config.yaml
num_hidden_layers: 9
hidden_size: 512
num_attention_heads: 4
num_key_value_heads: 1
head_dim: 128
intermediate_size: 1728
vocab_size: 32000
hidden_act: "geglu"
norm: "rmsnorm"
norm_place: "pre"
norm_eps: 1e-06
positions: "rope"
rope_theta: 10000.0
rope_fraction: 1.0
qk_norm: false
attn_scale: 0.0884
bias: "none"
tie_word_embeddings: false
parallel_block: false
init: "normal"
init_std_qkv: 0.0192
init_std_o: 0.00453
init_std_up: 0.0192
init_std_down: 0.00247
optimizer: "adam_atan2"
learning_rate: 0.000714
beta1: 0.9
beta2: 0.95
weight_decay: 0.29
lr_head: 0.005
max_grad_norm: 1.0
warmup_steps: 241
schedule: "cos"
final_lr_fraction: 0.03
batch_tokens: 65536
max_seq_len: 512
doc_mask: true
train_tokens: 479800000
max_steps: 7322
dataset: "wikipedia_en"
Each number is 200 + 20 x the weight over its row's rms, rounded and kept within 0 to 999. Layers, rows and columns count from 0. The size before them is the row's rms in percent of the matrix's.

# gate: layer 5 MLP gate, 1728x512, rms 0.0391, rows 1515-1549, columns 128-191
# up: layer 5 MLP up, 1728x512, rms 0.0414, rows 1515-1549, columns 128-191
# down: layer 5 MLP down (transposed), 1728x512, rms 0.0379, rows 1515-1549, columns 128-191
gate1515,103,188,173,225,194,163,194,188,202,190,219,197,240,196,175,187,202,225,194,215,259,194,217,192,232,181,191,197,204,199,164,239,171,198,184,197,177,230,203,208,208,196,222,217,200,185,235,188,201,236,180,212,184,232,168,160,181,179,189,193,207,210,179,227,184
up1515,107,217,207,200,203,181,213,184,202,205,215,190,213,187,210,212,225,210,202,187,160,197,206,222,208,184,188,230,210,237,229,149,204,218,213,151,198,230,227,188,203,188,177,168,199,199,203,199,199,186,192,211,183,167,191,166,172,152,219,188,218,205,210,196,197
down1515,108,200,215,209,214,193,201,211,215,180,204,198,180,188,217,189,205,191,227,193,217,188,199,201,205,181,172,183,194,189,201,204,204,208,218,205,164,232,194,200,213,185,213,212,210,157,170,204,220,224,238,223,171,228,174,187,212,211,203,219,153,171,219,231,168
gate1516,094,188,223,237,211,167,192,201,212,212,168,195,200,194,179,195,232,170,228,195,192,202,206,234,206,185,198,177,219,196,215,217,181,194,177,191,195,217,222,199,183,202,225,192,204,218,199,163,198,216,181,200,186,167,212,201,201,210,220,183,224,220,188,227,243
up1516,088,205,212,179,251,193,195,211,185,206,216,157,222,179,196,226,194,202,225,207,207,210,207,238,183,206,212,219,213,190,210,199,192,177,281,202,211,195,217,211,210,198,195,214,198,179,173,182,189,191,203,212,180,172,186,191,175,198,205,207,222,196,201,180,188
down1516,089,213,176,195,207,193,205,171,220,200,203,248,186,232,200,210,215,203,198,192,172,200,195,197,216,184,178,190,178,216,209,180,207,228,174,221,205,222,179,201,205,216,199,195,186,231,196,233,214,241,190,189,202,216,209,223,225,207,182,181,188,222,195,223,215
gate1517,096,193,171,191,229,203,201,201,227,211,230,188,264,211,190,194,220,186,181,217,189,191,167,200,219,167,188,185,196,227,215,218,179,185,202,212,215,234,181,196,182,188,187,234,212,207,211,178,186,176,201,224,197,169,158,203,165,181,205,215,216,204,155,196,196
up1517,096,224,239,214,171,195,199,172,217,220,218,205,202,160,162,240,184,210,223,213,205,186,206,211,224,213,172,228,175,210,203,213,172,182,186,243,232,194,240,176,158,194,180,216,226,194,229,188,179,158,217,195,169,225,199,193,224,211,223,173,203,228,194,184,197
down1517,100,189,202,215,221,187,194,203,219,206,178,182,181,219,234,170,181,176,187,204,218,222,202,193,164,217,194,220,176,202,174,172,210,213,221,172,124,196,199,176,227,196,206,197,216,196,189,213,181,191,189,204,178,255,206,194,213,205,198,192,180,199,202,218,201
gate1518,101,205,205,177,208,195,221,194,178,170,209,216,196,223,203,200,202,196,214,207,225,196,208,208,213,194,176,213,200,196,206,199,196,220,202,224,170,194,170,164,206,174,202,177,212,180,206,183,170,215,225,213,196,228,190,207,206,229,179,198,203,221,203,201,189
up1518,109,221,201,224,210,230,137,237,226,209,211,167,232,172,195,185,178,175,196,195,227,165,191,177,179,209,181,165,212,208,205,184,184,167,222,189,203,193,196,220,230,206,185,211,163,205,210,227,214,195,186,204,235,184,193,211,158,193,214,177,157,222,190,193,186
down1518,105,189,192,230,251,221,176,225,238,199,165,216,213,182,213,213,214,180,190,213,222,183,165,217,165,186,179,189,225,193,209,232,221,178,207,194,187,202,199,218,231,204,185,176,199,194,181,210,187,167,188,218,179,232,213,188,183,184,185,207,146,179,156,170,212
gate1519,097,174,200,178,200,198,187,214,220,201,216,219,238,224,209,200,179,209,197,210,210,183,194,224,183,175,214,229,185,192,190,212,180,204,200,213,189,200,200,196,201,204,192,251,200,197,195,210,166,168,209,219,215,198,214,190,185,230,190,194,228,226,215,232,176
up1519,098,200,203,216,205,188,190,206,195,201,181,229,151,182,202,175,197,178,205,255,204,205,199,185,212,217,191,178,240,200,214,200,207,179,220,214,189,198,193,237,226,202,181,183,184,181,205,191,223,229,195,205,175,245,216,211,197,200,203,191,203,209,144,170,240
down1519,097,201,209,184,201,219,209,203,194,196,199,190,216,199,217,192,193,196,195,181,237,189,180,209,218,223,193,190,210,192,214,217,188,174,179,234,162,229,173,172,245,198,196,186,208,224,179,196,184,232,217,209,227,191,184,190,227,190,194,218,219,239,194,201,208
gate1520,081,232,189,203,202,209,222,192,256,165,255,211,192,206,221,193,158,222,228,215,184,166,183,215,206,196,190,222,188,194,182,205,204,213,217,206,154,208,195,204,205,196,190,193,211,171,214,174,216,193,214,208,203,227,210,163,184,189,236,195,201,226,179,205,217
up1520,129,216,174,211,193,197,191,183,227,175,197,209,222,203,208,211,189,192,220,234,226,189,190,213,205,184,167,187,179,225,187,203,184,213,165,203,202,208,208,229,219,194,225,216,172,183,205,187,190,187,217,247,193,206,201,192,186,241,193,190,197,201,176,223,192
down1520,107,167,232,197,211,202,205,185,178,211,171,206,203,203,167,194,228,176,184,153,197,228,210,176,199,211,202,207,190,183,217,204,180,196,207,186,269,202,195,180,191,191,207,197,209,223,199,199,214,192,217,202,194,182,184,220,201,201,189,214,212,184,209,185,209
gate1521,100,210,210,224,203,214,210,204,200,153,174,196,188,216,205,198,166,205,226,218,197,215,174,188,204,203,202,220,215,234,208,184,168,233,200,191,191,169,185,167,206,218,209,199,180,208,188,176,228,169,272,224,191,202,196,183,189,184,201,197,162,200,143,190,164
up1521,098,205,218,170,166,214,221,189,220,197,216,190,166,233,174,203,198,221,195,230,221,210,204,195,205,220,186,212,200,179,205,200,199,213,188,202,213,198,203,203,216,175,238,202,186,230,203,137,228,173,189,191,207,199,170,205,188,222,175,209,163,197,165,182,181
down1521,099,190,195,205,210,204,206,219,218,218,209,182,191,217,212,189,209,195,222,193,225,204,239,197,226,207,184,193,206,198,199,210,235,177,187,135,208,181,223,171,195,188,192,187,212,182,180,194,165,195,202,217,208,202,191,208,202,190,196,171,203,174,201,214,216
gate1522,094,172,206,242,201,187,178,187,207,193,169,184,241,214,219,198,196,184,197,232,191,213,213,230,191,212,196,199,217,214,170,186,197,219,197,230,183,185,216,237,213,239,188,232,190,204,203,174,182,186,210,195,218,223,199,211,187,180,215,190,169,190,205,196,211
up1522,105,217,225,155,216,241,199,185,201,190,196,234,185,194,200,188,193,194,190,197,187,198,197,167,213,205,202,228,203,172,211,192,209,217,218,169,200,208,214,207,212,177,244,231,192,186,221,234,213,204,188,204,205,201,197,215,208,179,150,231,206,199,236,203,168
down1522,089,178,227,208,181,195,205,214,214,182,195,194,194,196,194,183,222,161,199,183,217,200,219,190,182,217,192,225,200,196,211,206,191,201,198,223,116,206,206,200,159,196,205,219,215,208,211,192,201,221,198,185,197,197,203,227,213,217,182,220,186,212,233,201,223
gate1523,100,209,191,190,161,177,195,240,212,206,222,202,209,196,183,185,236,205,258,193,195,176,213,178,206,199,195,183,171,196,167,192,189,208,201,174,187,182,185,193,210,212,211,222,180,206,185,162,242,184,202,241,206,198,190,194,159,199,177,227,202,205,191,211,204
up1523,105,221,210,221,200,201,190,175,207,192,232,199,196,208,186,177,200,227,173,196,194,188,196,195,220,220,206,193,228,183,195,206,187,193,241,225,209,201,185,194,198,183,217,191,207,180,187,184,169,177,184,176,201,205,208,185,224,158,246,154,209,189,193,212,201
down1523,100,208,189,200,218,170,164,182,195,196,195,198,220,196,208,196,204,197,225,229,194,226,203,205,180,200,243,210,200,194,186,187,186,230,219,246,108,191,211,207,221,220,197,187,178,216,242,218,194,190,195,204,180,174,212,177,178,206,237,196,200,207,208,206,174
gate1524,121,200,178,208,205,189,210,183,218,210,237,171,222,198,195,210,217,192,211,198,162,219,202,209,196,191,208,206,192,157,208,231,178,184,163,215,198,191,197,223,189,221,196,205,195,173,177,182,227,214,195,188,160,201,177,179,233,223,192,189,161,199,210,216,165
up1524,120,203,207,171,167,196,183,157,204,171,191,204,219,195,208,226,208,168,221,212,179,181,218,195,187,182,236,220,212,199,200,215,216,197,206,197,209,203,225,200,215,210,188,200,205,199,224,194,194,189,182,213,214,180,189,195,217,190,196,190,210,215,181,179,204
down1524,126,156,194,183,177,201,199,178,189,176,235,207,216,177,222,182,196,204,179,173,165,103,186,209,227,186,202,212,192,180,211,186,168,213,210,216,221,193,159,203,244,204,192,202,206,172,201,187,185,195,194,205,185,176,206,204,234,189,191,190,225,204,208,223,196
gate1525,089,140,176,183,196,192,217,221,200,197,200,224,178,196,193,222,200,236,206,179,206,237,202,203,186,216,212,210,196,188,216,236,172,206,166,231,225,184,206,190,164,208,189,204,211,201,224,163,210,184,229,207,182,191,217,209,180,234,204,220,189,197,209,199,193
up1525,087,181,212,177,159,223,231,181,222,172,226,222,231,199,246,191,207,187,200,228,201,191,209,197,173,159,234,194,180,228,184,199,169,232,177,194,219,210,202,209,190,210,187,208,195,168,227,218,195,197,203,208,167,197,178,164,214,205,172,241,235,207,202,195,176
down1525,087,207,199,190,225,211,202,191,191,210,198,173,217,181,159,202,211,184,169,157,171,190,201,209,195,223,181,214,208,194,187,226,210,166,200,201,189,174,207,192,193,198,186,183,193,232,163,199,231,196,188,205,194,160,198,234,187,177,215,147,188,202,181,207,216
gate1526,104,182,208,209,199,192,224,223,197,192,170,181,196,177,199,201,204,172,212,196,178,203,191,196,202,204,218,170,226,187,213,212,158,179,230,196,197,197,221,190,205,187,182,239,230,178,167,244,200,225,201,192,164,188,193,207,182,191,198,182,205,221,205,226,229
up1526,099,203,206,226,196,180,225,187,225,221,191,208,245,186,190,180,207,169,227,178,192,223,187,235,195,201,191,207,191,213,217,186,196,201,178,194,185,231,208,203,166,220,197,181,196,245,182,189,210,172,209,196,193,215,180,194,203,167,209,196,203,218,196,167,214
down1526,101,214,185,236,175,180,203,219,208,155,231,200,192,214,193,181,205,215,189,201,166,206,220,200,212,230,204,177,232,176,190,197,159,188,205,201,195,161,205,192,179,195,187,180,194,201,183,180,160,224,224,179,187,192,202,211,211,226,148,216,203,196,194,225,231
gate1527,102,193,226,228,193,214,170,203,204,182,167,204,201,213,174,199,192,178,224,174,189,190,159,210,207,219,217,218,229,205,196,207,150,180,181,210,212,206,202,214,175,172,157,192,174,185,218,219,213,176,188,208,187,211,197,172,194,210,174,199,181,191,193,199,203
up1527,098,199,182,220,247,206,212,219,186,208,190,178,193,201,236,207,158,272,183,199,238,194,159,222,211,200,222,190,210,197,187,200,197,181,217,183,205,195,192,202,229,182,199,184,199,185,224,191,214,191,234,168,199,174,192,183,228,226,193,179,142,212,235,172,204
down1527,098,206,197,204,212,207,175,204,210,220,215,218,167,192,227,211,202,178,233,201,198,212,205,211,193,205,179,161,195,207,179,179,202,202,208,153,182,237,239,219,203,173,220,199,226,183,162,219,206,181,195,202,179,191,166,224,196,176,201,197,181,175,184,181,205
gate1528,099,182,212,200,202,208,196,222,212,179,220,190,182,193,203,204,193,193,178,217,191,164,214,248,192,204,136,203,195,193,172,210,219,190,208,167,174,219,202,202,161,185,189,217,179,171,195,186,198,240,192,220,191,208,251,207,229,184,232,186,195,210,204,244,203
up1528,096,204,181,197,198,253,218,157,222,208,209,187,234,219,194,197,202,161,231,199,168,200,200,217,210,192,226,211,170,202,209,210,196,147,161,194,186,210,194,194,182,196,207,178,192,198,169,178,201,174,228,185,180,188,208,199,196,230,184,162,223,221,184,155,191
down1528,098,177,190,202,200,184,234,217,200,190,184,237,195,205,219,210,225,202,163,190,223,184,248,201,211,208,210,186,168,198,176,192,266,187,222,219,166,212,200,200,211,178,174,227,209,206,204,205,200,193,195,197,193,201,203,172,209,218,224,204,187,202,199,208,222
gate1529,099,202,183,237,184,204,186,194,200,187,172,207,209,207,233,187,188,188,201,206,242,164,188,182,195,175,186,217,187,197,195,188,154,198,169,208,198,192,169,188,191,232,180,171,222,173,196,206,188,204,186,209,233,225,220,168,210,209,205,177,188,172,196,197,192
up1529,097,180,193,209,174,193,220,185,210,197,191,221,188,168,199,174,187,192,203,190,201,220,211,221,168,206,233,232,227,216,217,173,184,198,190,221,211,203,178,195,195,188,194,162,196,204,258,197,192,158,205,222,196,187,217,153,214,212,168,185,214,201,174,188,216
down1529,098,188,244,188,168,202,200,181,208,205,206,179,194,154,166,205,212,236,212,235,199,210,224,211,167,208,200,192,191,226,192,220,218,199,182,224,243,161,197,191,159,168,169,164,182,227,196,228,199,166,228,181,208,189,180,208,227,193,195,216,201,178,181,176,186
gate1530,107,189,194,192,218,193,190,197,198,219,212,209,249,230,170,195,179,179,201,202,198,154,206,188,196,227,166,206,190,201,204,213,198,233,207,219,206,238,157,230,230,171,233,172,181,180,184,218,162,172,189,198,211,195,204,180,160,229,189,216,196,219,179,157,241
up1530,100,185,213,198,194,194,236,199,220,187,246,200,205,181,224,180,253,206,223,187,211,199,183,215,226,186,195,201,167,250,169,184,181,174,207,173,202,199,221,194,176,213,151,195,189,214,242,164,200,221,194,203,201,213,185,184,209,261,218,197,150,183,160,196,199
down1530,102,183,192,192,217,188,159,228,206,234,221,201,226,227,216,168,213,239,211,203,186,205,233,188,207,224,223,192,188,194,179,200,186,214,170,196,214,153,190,224,233,195,220,182,196,209,228,182,166,179,233,218,241,193,223,156,214,188,176,218,198,204,191,187,171
gate1531,096,147,204,168,171,177,197,184,188,153,182,192,189,244,175,232,187,208,206,199,224,202,204,230,216,197,215,196,196,195,201,202,166,179,215,210,173,177,203,224,174,208,204,186,176,222,204,174,230,188,228,200,189,251,180,186,196,216,225,215,173,206,171,204,192
up1531,094,186,192,201,206,212,211,242,206,220,206,188,195,212,214,192,202,199,180,163,242,195,212,198,171,197,177,191,198,206,199,219,220,235,192,211,221,171,188,233,229,213,207,208,183,195,219,189,186,215,205,178,196,133,213,210,218,158,191,213,195,184,182,204,208
down1531,089,186,184,168,176,179,200,199,193,160,172,202,211,192,209,213,209,202,245,219,177,188,202,215,193,176,210,192,180,200,189,171,191,152,204,210,151,231,173,221,197,215,214,235,216,251,177,199,224,173,216,188,190,231,207,204,186,201,224,177,222,217,162,192,229
gate1532,101,181,205,210,198,197,189,203,191,193,176,202,202,239,206,225,189,180,222,200,217,188,201,244,190,206,189,189,230,206,213,182,216,252,197,229,186,198,213,194,174,162,184,184,191,169,198,214,194,195,180,174,200,186,228,191,189,239,199,181,203,206,204,188,222
up1532,098,220,205,199,252,223,183,201,244,198,216,194,221,214,244,201,227,200,215,167,212,189,148,200,231,202,186,178,194,242,168,205,212,210,151,208,221,232,190,190,173,249,170,189,224,216,194,181,228,211,219,203,166,249,162,169,200,210,209,188,206,190,170,227,184
down1532,101,170,195,244,182,194,196,221,228,224,163,206,206,219,214,202,213,216,218,213,231,186,165,201,192,195,171,207,199,228,152,217,221,209,185,227,198,194,199,194,197,198,178,224,206,188,210,208,162,194,184,171,219,218,223,174,196,195,189,202,237,178,194,165,230
gate1533,107,211,184,178,212,238,196,181,212,181,207,189,235,191,181,231,242,197,209,234,199,198,208,203,186,219,173,231,180,205,184,210,153,193,196,205,196,231,211,187,212,178,203,252,205,174,221,189,226,192,196,200,205,190,153,184,191,195,212,147,248,192,208,181,179
up1533,105,190,180,185,207,221,214,221,229,208,183,202,171,242,176,191,227,234,204,192,175,182,210,198,177,186,185,167,193,212,217,172,165,217,200,200,204,192,233,218,175,215,170,232,184,220,204,169,213,208,200,175,203,184,199,186,201,214,204,146,168,171,197,202,203
down1533,104,193,209,237,179,187,187,223,211,204,226,211,187,211,202,188,222,202,223,202,199,224,237,215,203,217,236,211,195,155,218,214,210,221,207,218,187,160,237,198,205,203,212,195,198,203,187,165,164,183,229,194,177,193,217,229,204,219,188,230,213,184,173,195,229
gate1534,090,176,223,154,225,180,182,173,216,196,202,196,207,183,228,192,193,146,203,167,192,205,230,233,178,232,185,209,218,186,220,172,211,190,188,212,215,173,215,177,185,218,190,216,212,218,202,192,207,187,200,171,184,176,175,193,195,171,194,229,200,191,181,234,202
up1534,086,204,197,206,224,187,149,160,196,183,207,187,225,192,151,213,226,218,232,203,173,208,222,231,225,210,170,179,210,209,171,203,194,191,203,198,226,197,180,200,217,194,184,209,189,190,192,218,196,178,205,218,208,189,195,208,182,217,252,220,196,194,182,158,233
down1534,086,193,206,189,180,210,259,229,213,158,194,189,176,207,214,203,179,221,191,197,239,180,186,161,193,201,253,228,199,187,237,218,192,212,186,199,222,199,234,195,211,207,224,215,183,204,223,182,208,230,191,172,211,213,192,182,210,159,145,184,197,199,202,245,191
gate1535,102,188,208,207,224,193,200,182,204,192,216,209,193,205,190,202,193,159,200,194,187,197,196,196,205,230,192,208,217,170,216,224,220,196,204,212,181,203,183,182,175,205,224,197,216,158,193,194,203,222,240,201,173,193,191,203,183,230,211,185,194,188,210,212,203
up1535,097,192,229,246,188,221,210,192,164,206,186,206,199,231,242,223,190,177,228,233,230,177,183,185,192,180,206,206,194,171,248,192,195,223,179,186,192,188,196,218,170,190,174,207,184,191,225,220,189,211,205,200,181,190,238,220,196,209,208,213,171,214,229,210,194
down1535,099,204,174,194,186,211,216,172,223,193,221,222,189,209,263,205,210,179,169,171,181,208,199,211,151,202,200,200,193,181,162,224,207,198,181,221,167,193,196,217,203,189,213,215,190,210,224,206,213,190,196,203,224,199,181,203,237,189,225,197,213,187,172,219,193
gate1536,100,177,193,201,216,219,201,203,179,183,196,198,190,204,168,223,164,203,228,189,203,185,194,214,201,193,160,229,187,196,187,245,183,181,202,164,197,180,193,258,251,242,183,193,225,194,174,201,225,222,215,215,233,197,178,226,171,191,231,182,160,219,222,220,201
up1536,110,228,196,232,195,191,200,145,242,209,211,209,217,197,238,207,186,193,197,234,222,198,234,183,201,211,221,194,202,202,212,197,209,220,204,229,196,201,194,166,159,163,225,246,184,188,239,192,185,190,203,172,180,205,224,172,209,209,147,216,209,239,179,196,186
down1536,105,221,195,225,211,184,200,173,248,198,184,198,219,204,216,201,194,166,191,192,213,206,192,160,192,214,221,216,215,180,196,212,202,235,234,194,228,182,182,208,212,213,207,191,179,205,218,168,211,191,210,202,165,196,230,195,216,179,182,203,213,201,223,223,221
gate1537,100,228,189,204,198,210,178,219,193,193,220,202,230,226,210,211,178,209,192,177,215,204,197,202,197,198,198,194,176,213,170,200,195,178,213,252,180,190,215,202,236,200,205,178,202,220,164,230,214,202,242,207,177,200,240,227,182,254,253,209,181,226,207,212,218
up1537,097,184,204,189,193,209,214,178,189,184,211,228,187,219,221,200,215,209,202,227,182,212,192,211,222,199,179,201,234,225,221,198,225,197,209,196,180,188,216,200,229,209,220,215,167,199,171,218,211,205,209,226,176,180,192,188,204,226,158,229,208,212,208,191,217
down1537,098,207,181,233,255,176,183,221,174,178,208,166,207,174,200,195,188,216,181,211,240,230,172,210,239,169,194,208,206,204,172,235,198,183,204,200,190,244,181,193,196,234,224,188,187,189,191,193,203,230,195,249,230,224,183,201,226,188,185,184,200,215,206,178,226
gate1538,098,209,188,201,197,193,194,177,204,192,215,210,232,217,215,223,211,180,193,202,147,167,184,214,192,199,192,204,201,190,177,195,182,174,176,219,216,199,204,191,221,246,166,228,240,187,183,178,184,215,195,197,201,178,225,159,206,230,200,204,208,223,184,231,229
up1538,094,218,211,175,162,161,178,171,199,178,214,209,207,208,208,210,193,214,225,215,208,228,195,196,179,206,204,184,203,192,181,193,202,195,245,167,182,212,248,223,188,222,177,211,173,191,216,182,229,205,195,198,188,236,174,199,206,191,169,170,207,176,209,181,183
down1538,098,192,173,219,215,199,200,208,170,187,215,209,221,190,222,198,222,203,168,167,156,171,189,221,210,189,188,206,188,199,194,198,202,192,206,215,221,204,197,189,200,211,182,201,223,219,187,149,181,225,205,189,191,193,217,177,185,180,190,237,218,206,172,214,194
gate1539,097,239,202,186,237,190,188,169,181,203,213,186,163,223,223,205,178,223,164,203,192,193,184,185,210,210,227,232,217,205,205,201,166,210,193,228,198,204,207,225,222,193,227,207,197,178,180,215,213,229,193,199,158,232,206,211,244,210,210,193,192,197,237,203,207
up1539,094,236,191,152,203,177,216,216,211,199,219,213,208,193,175,181,229,212,156,193,209,185,193,213,204,209,175,219,208,175,201,204,196,220,242,206,205,200,225,199,208,222,166,208,186,214,163,189,177,195,198,211,209,204,228,219,164,237,182,202,213,196,179,215,176
down1539,096,194,218,226,205,195,186,177,215,210,201,199,163,170,246,208,207,209,207,189,242,171,192,211,217,189,199,210,193,195,169,192,207,224,182,176,178,224,233,216,206,188,234,214,194,210,221,192,212,198,190,228,202,167,204,188,213,194,227,195,192,215,198,208,188
gate1540,086,220,153,194,209,226,210,204,202,225,169,204,192,193,209,187,206,197,200,227,203,213,216,262,216,213,180,200,213,210,212,220,197,198,183,207,196,184,196,222,163,186,221,239,175,176,198,202,188,192,184,223,181,238,220,195,171,216,208,209,215,233,215,220,192
up1540,079,172,213,220,193,206,201,206,200,169,205,198,218,208,158,166,201,193,194,209,167,199,185,175,202,226,215,206,159,194,200,193,205,235,244,200,142,200,219,185,222,213,200,197,202,221,208,202,188,220,216,196,211,202,184,181,215,222,211,183,208,177,227,203,242
down1540,085,206,155,169,190,208,209,202,185,213,155,230,198,200,181,192,196,209,188,244,221,182,234,249,203,207,183,187,200,217,211,200,182,191,160,201,172,163,181,237,161,213,215,248,188,187,200,199,182,208,225,213,152,215,216,168,191,206,199,214,197,236,227,194,172
gate1541,094,209,208,172,204,197,225,209,242,209,198,236,174,237,177,196,210,216,196,203,200,213,184,208,202,171,210,196,160,200,190,185,208,179,233,228,210,158,202,211,186,209,181,195,224,228,194,208,196,171,216,194,198,223,218,160,240,187,186,185,183,200,187,206,189
up1541,087,172,201,229,193,191,200,215,229,205,189,188,166,206,208,177,187,207,169,188,192,205,212,226,182,185,194,175,211,220,196,189,212,233,195,186,214,211,206,194,228,192,235,195,230,176,190,206,207,221,222,186,227,161,219,159,179,196,194,196,212,206,190,191,216
down1541,086,213,211,177,212,191,190,224,188,208,204,181,216,209,212,212,208,188,224,201,205,169,196,198,215,216,212,190,189,185,282,219,221,141,213,213,196,182,198,237,205,202,177,186,189,207,191,184,201,182,193,212,190,199,180,228,200,205,219,189,202,155,199,236,167
gate1542,105,164,189,229,156,195,204,201,206,171,176,218,231,179,209,204,218,175,245,209,202,168,195,233,210,190,164,203,227,232,157,186,169,220,213,199,192,203,233,199,192,177,193,226,176,206,212,170,215,223,213,209,240,214,227,205,197,217,196,234,171,217,169,250,221
up1542,103,243,204,198,205,222,207,193,209,187,235,196,196,199,146,190,226,236,205,174,169,177,179,188,218,187,215,186,200,199,206,240,197,218,183,198,212,147,158,169,234,158,215,199,206,219,178,203,202,232,221,227,239,199,232,196,170,229,218,220,218,197,214,225,221
down1542,105,190,219,207,229,184,174,207,183,187,201,193,207,244,169,187,197,267,219,194,187,214,209,185,250,210,227,186,220,200,194,205,210,186,205,198,173,216,199,184,225,184,195,212,214,196,195,214,253,204,231,187,217,214,218,182,224,212,226,188,199,227,191,193,230
gate1543,108,207,206,195,226,234,202,227,173,181,179,216,177,167,202,174,188,210,214,184,200,202,159,216,162,205,212,193,196,205,186,215,189,192,263,194,186,195,187,246,222,173,194,213,204,195,177,196,213,243,187,224,220,205,194,204,177,183,173,190,209,181,225,202,208
up1543,121,215,199,209,212,179,160,169,224,197,249,199,180,233,207,208,225,189,189,197,238,174,229,182,239,161,180,211,212,197,184,195,163,204,152,213,204,194,222,201,158,209,199,196,215,195,203,199,187,174,199,205,171,179,180,204,202,194,232,226,203,227,180,226,191
down1543,109,190,203,241,183,175,211,219,205,192,221,151,144,208,218,207,189,204,184,196,216,193,188,183,224,206,209,206,189,219,197,187,186,254,163,229,194,201,210,203,192,192,251,171,208,173,205,182,178,172,191,205,248,195,202,193,150,194,237,218,211,211,175,191,217
gate1544,098,169,223,236,208,179,211,179,198,186,202,218,222,204,237,200,219,226,179,218,201,217,217,208,169,200,175,254,211,211,202,193,205,201,211,203,204,252,205,189,189,207,195,201,208,200,214,170,200,178,166,205,226,193,223,159,226,189,185,196,235,171,201,222,174
up1544,098,202,189,234,185,210,171,181,177,204,170,206,188,185,171,195,210,214,179,171,205,208,227,203,190,202,197,240,216,159,224,177,197,188,182,182,210,207,227,179,226,220,201,200,230,201,192,195,226,211,186,218,211,168,185,188,193,190,190,179,186,163,238,200,189
down1544,097,216,179,200,184,198,202,187,201,210,205,164,208,173,210,192,224,194,197,213,218,194,180,196,189,188,208,181,199,200,161,233,145,220,182,182,205,182,222,200,222,185,212,206,205,214,206,227,206,188,245,229,222,174,182,218,172,222,195,228,187,230,200,173,196
gate1545,094,189,201,192,207,238,202,160,214,196,223,187,245,187,174,220,175,180,190,203,187,181,223,195,194,212,165,210,203,215,204,204,211,231,171,167,211,252,212,175,221,212,192,221,182,196,231,218,185,165,222,186,208,181,190,189,188,204,202,225,225,185,197,228,199
up1545,094,209,204,203,196,194,162,196,196,204,190,180,203,231,211,196,212,221,209,243,196,203,185,222,208,214,241,176,204,229,221,207,205,203,214,222,190,183,210,198,195,166,234,188,172,220,218,202,230,251,173,211,230,207,216,211,196,197,202,218,195,211,193,198,224
down1545,096,217,178,204,244,194,182,206,243,184,197,204,204,209,184,181,198,191,201,212,187,222,210,186,226,222,185,205,176,214,219,191,182,207,183,194,202,200,230,200,197,196,224,233,187,215,185,196,231,198,222,189,203,193,165,206,213,180,208,221,178,167,187,220,177
gate1546,098,185,189,217,234,210,228,207,205,186,202,216,218,207,205,168,190,179,212,220,223,208,189,173,212,188,198,203,187,221,195,198,200,241,192,186,213,240,188,220,211,200,231,166,173,198,148,183,187,174,226,205,190,217,199,198,209,190,156,206,210,232,170,200,178
up1546,101,207,157,175,221,190,190,226,230,212,212,197,261,204,204,167,184,173,221,196,182,210,235,192,209,185,202,223,153,204,195,180,213,221,188,185,216,221,201,190,230,170,226,195,181,205,169,178,182,188,227,219,185,173,202,191,187,209,196,219,209,240,157,185,203
down1546,100,211,188,208,220,227,193,225,248,219,201,164,208,191,167,183,189,203,224,182,224,198,234,219,227,196,218,218,220,185,222,200,186,214,191,204,245,175,200,178,176,202,204,200,239,225,169,173,187,213,201,211,187,196,176,187,214,191,196,215,199,214,198,192,186
gate1547,099,198,198,224,193,210,177,157,215,209,228,204,216,188,183,214,208,196,203,189,218,181,216,246,224,189,205,197,197,195,179,233,171,207,226,228,184,236,212,178,220,168,258,237,194,174,219,217,196,218,177,185,199,218,204,191,152,159,193,196,233,222,192,204,199
up1547,103,171,221,248,190,190,188,212,191,212,209,202,152,217,193,188,199,245,208,176,204,209,200,211,190,183,196,204,169,195,196,244,195,211,197,205,207,194,192,208,205,179,192,199,198,201,209,185,175,188,207,174,204,192,221,173,207,201,218,180,222,196,230,247,198
down1547,102,213,229,187,200,188,200,207,205,158,226,147,209,202,210,231,178,214,195,183,201,189,196,217,175,193,198,174,190,207,245,198,229,201,205,191,210,182,220,198,222,210,214,189,208,229,199,198,219,208,221,149,197,220,204,199,215,197,220,204,182,190,197,182,196
gate1548,101,206,150,203,200,206,229,229,209,188,218,198,190,213,195,212,173,216,181,225,199,185,168,219,209,179,198,219,214,213,240,199,190,229,181,199,180,172,213,205,220,211,215,194,229,191,202,195,233,199,213,204,204,224,199,179,175,202,172,209,214,194,199,205,195
up1548,097,216,214,220,205,190,209,205,206,199,228,217,212,203,220,180,192,190,225,204,211,219,225,202,227,201,198,222,202,201,214,192,203,190,159,194,165,219,196,212,211,207,208,207,184,194,217,195,196,180,198,201,191,216,195,191,173,205,181,243,170,212,203,189,174
down1548,099,188,200,198,214,213,233,215,184,179,202,220,199,206,207,199,165,197,165,163,191,176,170,198,174,193,200,200,221,193,215,201,189,189,177,164,198,220,163,185,229,225,211,230,220,194,199,213,197,222,208,200,198,192,223,173,168,187,226,154,202,161,198,196,175
gate1549,110,180,154,208,229,223,190,214,218,180,217,183,227,182,197,194,181,201,176,231,184,200,201,183,180,196,189,175,186,207,159,200,162,177,177,193,184,234,230,215,204,196,200,258,206,209,178,198,237,182,167,207,202,187,222,224,190,232,204,224,182,240,204,220,191
up1549,108,194,234,205,193,169,189,171,204,209,200,227,156,188,205,171,195,172,194,167,195,212,204,163,199,223,216,197,188,203,183,216,216,237,234,161,202,178,172,175,193,202,219,181,179,188,230,194,201,219,212,212,203,233,195,171,193,174,196,215,205,191,157,228,215
down1549,107,197,194,212,199,200,229,199,219,204,188,211,228,211,186,205,175,208,210,185,195,210,195,232,172,213,168,185,212,215,175,173,192,193,195,188,189,200,187,219,204,219,237,186,185,199,182,194,210,209,220,193,217,195,169,196,200,239,204,183,209,208,203,198,211